Weights of a small GPT-style language model, trained from scratch on English Wikipedia: rotary positions, a variant of Muon for these matrices.
Each number is 200 + 30 x the weight over the matrix's rms, rounded and kept within 0 to 999. Layers, rows and columns count from 0.

# layer 3 MLP down, 256x704, rms 0.0153, rows 232-255, columns 176-263
220,164,178,208,191,194,195,180,192,163,247,223,203,182,176,226,153,196,233,155,128,195,219,226,194,178,134,146,239,177,179,136,212,195,219,219,146,195,172,175,229,190,240,186,170,233,237,194,150,248,253,227,242,206,189,238,194,261,220,209,231,217,262,200,185,218,187,192,157,218,199,155,218,214,226,230,205,208,181,182,224,189,221,216,208,240,193,162
197,206,222,160,200,191,224,251,174,178,164,214,157,145,231,242,236,245,208,251,203,177,194,192,232,197,188,134,174,181,186,211,172,186,215,235,185,176,206,222,177,205,153,171,191,184,233,229,145,193,179,107,184,261,189,184,184,179,241,189,183,203,200,197,188,218,219,198,182,177,212,192,173,215,193,170,190,192,181,194,211,237,218,173,233,208,169,192
172,239,186,264,202,167,176,222,210,241,151,232,196,189,212,218,249,231,156,182,233,162,226,250,176,184,167,194,189,157,187,154,149,269,224,198,224,194,241,160,179,202,215,212,195,208,201,218,175,220,211,237,224,205,167,191,200,228,168,186,203,245,194,154,200,174,194,186,235,174,202,205,218,189,214,207,176,236,192,188,165,197,192,167,204,202,199,166
185,190,157,192,211,181,174,222,176,178,205,194,231,172,139,242,206,177,193,193,209,171,117,203,169,179,244,202,134,185,166,207,234,205,209,140,245,197,199,195,175,179,212,183,210,262,206,183,233,204,169,238,216,181,210,208,257,199,168,225,241,145,196,226,210,170,154,195,166,231,185,200,167,200,287,157,184,186,212,202,183,205,211,255,205,213,227,210
165,151,161,212,199,153,210,247,237,194,236,180,198,188,145,224,207,202,252,201,218,177,159,176,230,200,185,178,235,236,165,241,217,183,244,207,211,184,218,190,216,233,174,207,230,144,236,194,188,189,203,183,158,207,203,166,192,207,152,227,203,216,208,249,160,188,211,230,237,192,180,167,210,220,217,187,207,178,126,180,180,225,182,141,201,187,204,205
179,226,173,244,192,212,218,205,162,199,166,207,218,206,225,190,210,214,229,233,198,176,233,202,231,168,237,157,182,244,216,174,196,203,213,227,218,153,123,189,249,191,162,223,213,149,163,195,236,162,196,181,215,287,167,166,239,156,210,213,167,201,195,234,257,222,207,233,209,231,201,189,284,244,183,221,194,154,194,233,179,178,229,164,203,227,193,228
221,203,193,257,192,145,217,271,202,216,189,155,243,215,136,217,261,196,218,205,201,200,143,239,224,167,247,195,139,246,277,225,244,194,200,183,236,181,193,202,208,168,175,261,217,191,191,122,248,240,171,194,221,184,208,181,232,217,163,210,195,199,225,173,266,189,190,162,159,147,211,184,222,220,204,178,245,182,183,151,259,230,183,239,268,225,180,211
209,155,186,194,230,192,164,206,249,155,193,262,243,207,224,154,177,206,180,214,194,183,199,227,179,203,117,211,200,228,253,212,186,198,245,245,184,194,216,187,175,212,213,159,185,186,149,238,164,184,179,152,185,224,216,168,234,204,205,235,172,183,205,193,199,179,181,215,137,197,187,199,204,260,152,162,189,194,244,208,209,138,158,215,243,145,178,177
192,225,159,188,210,200,193,179,197,197,238,160,205,188,217,220,195,260,195,164,227,192,292,194,144,196,140,191,212,245,219,213,114,160,250,184,234,257,199,179,207,130,244,209,217,215,205,207,207,161,229,174,227,209,201,197,224,260,233,186,196,198,210,211,161,229,238,199,220,183,265,182,154,164,209,131,212,208,230,205,197,237,234,189,232,201,155,190
266,165,206,160,248,235,222,155,225,148,204,152,273,202,216,214,188,211,181,203,203,188,257,232,230,213,230,217,205,157,139,171,225,218,208,161,169,158,217,229,206,175,200,217,225,244,191,213,221,176,143,129,155,183,191,179,169,178,224,178,210,174,233,154,217,182,172,204,187,123,153,217,191,159,218,212,214,179,224,194,198,177,141,205,216,192,192,180
169,235,251,219,181,190,151,201,224,194,201,161,208,227,186,171,208,222,177,212,164,202,205,244,162,127,230,223,151,209,174,187,149,178,169,226,232,226,180,218,173,181,182,214,174,277,275,254,208,166,221,205,187,196,188,167,136,186,186,184,192,177,221,210,243,207,184,240,185,225,191,195,188,167,223,179,179,227,229,248,218,226,183,208,156,138,176,197
221,203,187,187,181,175,154,236,191,200,250,277,220,117,236,186,172,191,268,193,200,209,205,194,181,207,195,207,227,208,257,192,143,228,189,212,263,199,190,147,212,181,166,220,199,160,212,142,187,186,167,189,190,255,199,175,189,204,206,197,234,186,172,136,149,227,168,206,156,158,242,186,231,161,177,227,202,184,156,209,159,175,164,235,197,251,203,214
199,156,204,232,188,262,152,225,212,238,234,202,213,145,191,205,197,216,210,212,190,216,201,244,273,203,187,229,147,181,212,192,172,215,193,226,181,166,234,215,179,164,247,246,137,142,223,160,194,187,181,239,157,227,207,188,187,178,157,216,243,194,232,192,212,198,176,145,178,199,197,199,214,173,164,217,241,252,144,174,212,222,217,166,276,198,179,266
197,230,281,215,210,155,234,178,193,212,192,229,143,135,254,178,198,188,199,148,153,191,137,187,206,237,169,186,207,203,182,218,185,184,176,173,205,245,217,183,140,183,221,183,164,177,247,166,183,213,194,158,266,192,160,237,234,232,180,202,186,250,192,159,170,247,192,156,165,185,235,175,191,171,168,216,242,119,195,145,151,190,166,226,227,181,194,192
140,158,246,275,192,182,196,217,158,184,184,214,140,165,249,218,198,195,244,182,207,203,144,210,242,181,259,161,184,184,247,230,207,157,232,213,182,189,168,227,183,200,223,182,201,209,240,207,171,210,203,200,218,223,184,215,168,196,193,166,249,194,232,184,199,121,203,179,248,174,162,210,180,213,186,186,244,214,217,171,189,225,210,227,241,106,200,109
214,186,229,249,195,230,231,158,155,174,137,154,239,170,144,203,177,222,239,210,213,201,199,196,168,183,218,196,198,214,186,214,203,218,211,197,205,218,214,228,198,187,205,270,217,182,180,223,223,252,174,191,173,188,174,174,215,181,226,212,186,217,214,197,234,247,210,189,169,203,230,172,232,164,204,222,207,146,201,162,162,206,174,184,211,166,167,221
218,246,250,171,175,194,171,200,194,190,229,267,215,215,231,225,201,223,153,188,165,164,128,220,240,199,197,198,205,135,158,229,176,204,181,201,143,214,243,220,208,147,192,210,184,225,180,195,178,196,174,175,188,158,205,223,173,199,184,207,186,204,151,134,216,174,233,192,175,158,179,209,199,151,242,162,218,148,201,163,241,242,187,198,147,238,275,224
230,217,218,185,187,151,179,212,264,239,197,199,248,218,168,216,167,208,214,203,160,229,266,242,180,213,139,204,193,195,202,218,207,234,210,145,176,199,187,177,241,192,218,188,183,193,212,173,162,166,152,171,231,206,166,171,249,255,184,178,170,229,226,203,221,155,183,195,204,205,201,192,244,201,201,181,192,188,184,246,198,204,149,194,152,196,218,199
154,245,222,216,209,203,178,189,145,173,184,180,253,237,224,171,199,239,197,236,219,176,225,186,222,109,184,176,168,149,204,214,231,201,198,185,210,126,239,223,210,207,141,166,165,153,255,198,240,195,206,241,249,162,151,150,184,170,209,211,224,173,154,172,199,193,224,213,205,252,207,186,172,206,193,165,224,214,120,208,196,220,169,251,190,223,206,207
176,264,288,171,147,258,219,162,227,256,199,200,179,232,218,242,186,189,162,151,196,202,204,211,267,198,261,213,233,219,267,172,156,186,209,222,197,176,143,215,196,173,183,189,175,120,233,168,195,164,200,177,188,166,202,204,166,203,238,165,207,215,195,184,197,202,197,122,197,210,253,131,164,135,191,180,207,248,197,188,191,134,221,215,232,161,182,206
204,133,140,196,219,275,211,200,226,231,195,200,165,121,135,166,196,182,221,193,181,225,205,192,251,183,193,179,153,277,252,217,187,159,187,216,235,208,214,192,184,164,212,219,134,143,169,235,169,226,207,176,202,178,207,165,154,242,208,176,205,246,245,167,177,189,164,196,214,211,206,216,228,225,236,228,165,149,179,184,210,229,227,178,218,215,217,207
192,165,217,150,210,214,207,256,192,182,218,242,231,250,225,268,216,201,183,213,222,207,225,180,228,216,194,198,193,253,192,169,193,154,253,149,182,244,212,226,228,224,188,175,172,244,190,154,222,186,223,225,192,219,225,164,153,219,202,161,192,260,202,181,238,240,218,175,183,172,256,169,233,168,165,227,194,138,131,200,203,189,221,151,258,251,188,249
159,224,198,167,179,166,173,172,159,207,251,140,157,175,231,197,138,201,276,229,176,239,209,207,206,198,202,215,204,215,229,251,151,143,192,196,226,236,162,202,180,195,171,196,188,198,207,195,220,194,221,177,181,176,212,191,237,220,191,193,175,227,163,184,191,215,212,191,225,209,194,228,202,214,198,191,177,201,258,193,252,148,178,178,180,165,248,148
187,183,189,189,222,266,179,225,167,186,175,228,149,147,161,143,216,197,248,185,257,177,180,231,278,173,166,200,170,172,199,207,175,194,222,153,194,229,226,193,216,192,173,214,206,225,205,172,202,170,197,201,242,248,211,265,162,208,224,189,190,167,163,202,194,250,274,186,216,162,197,218,245,226,178,175,181,218,233,134,242,214,203,216,227,218,214,183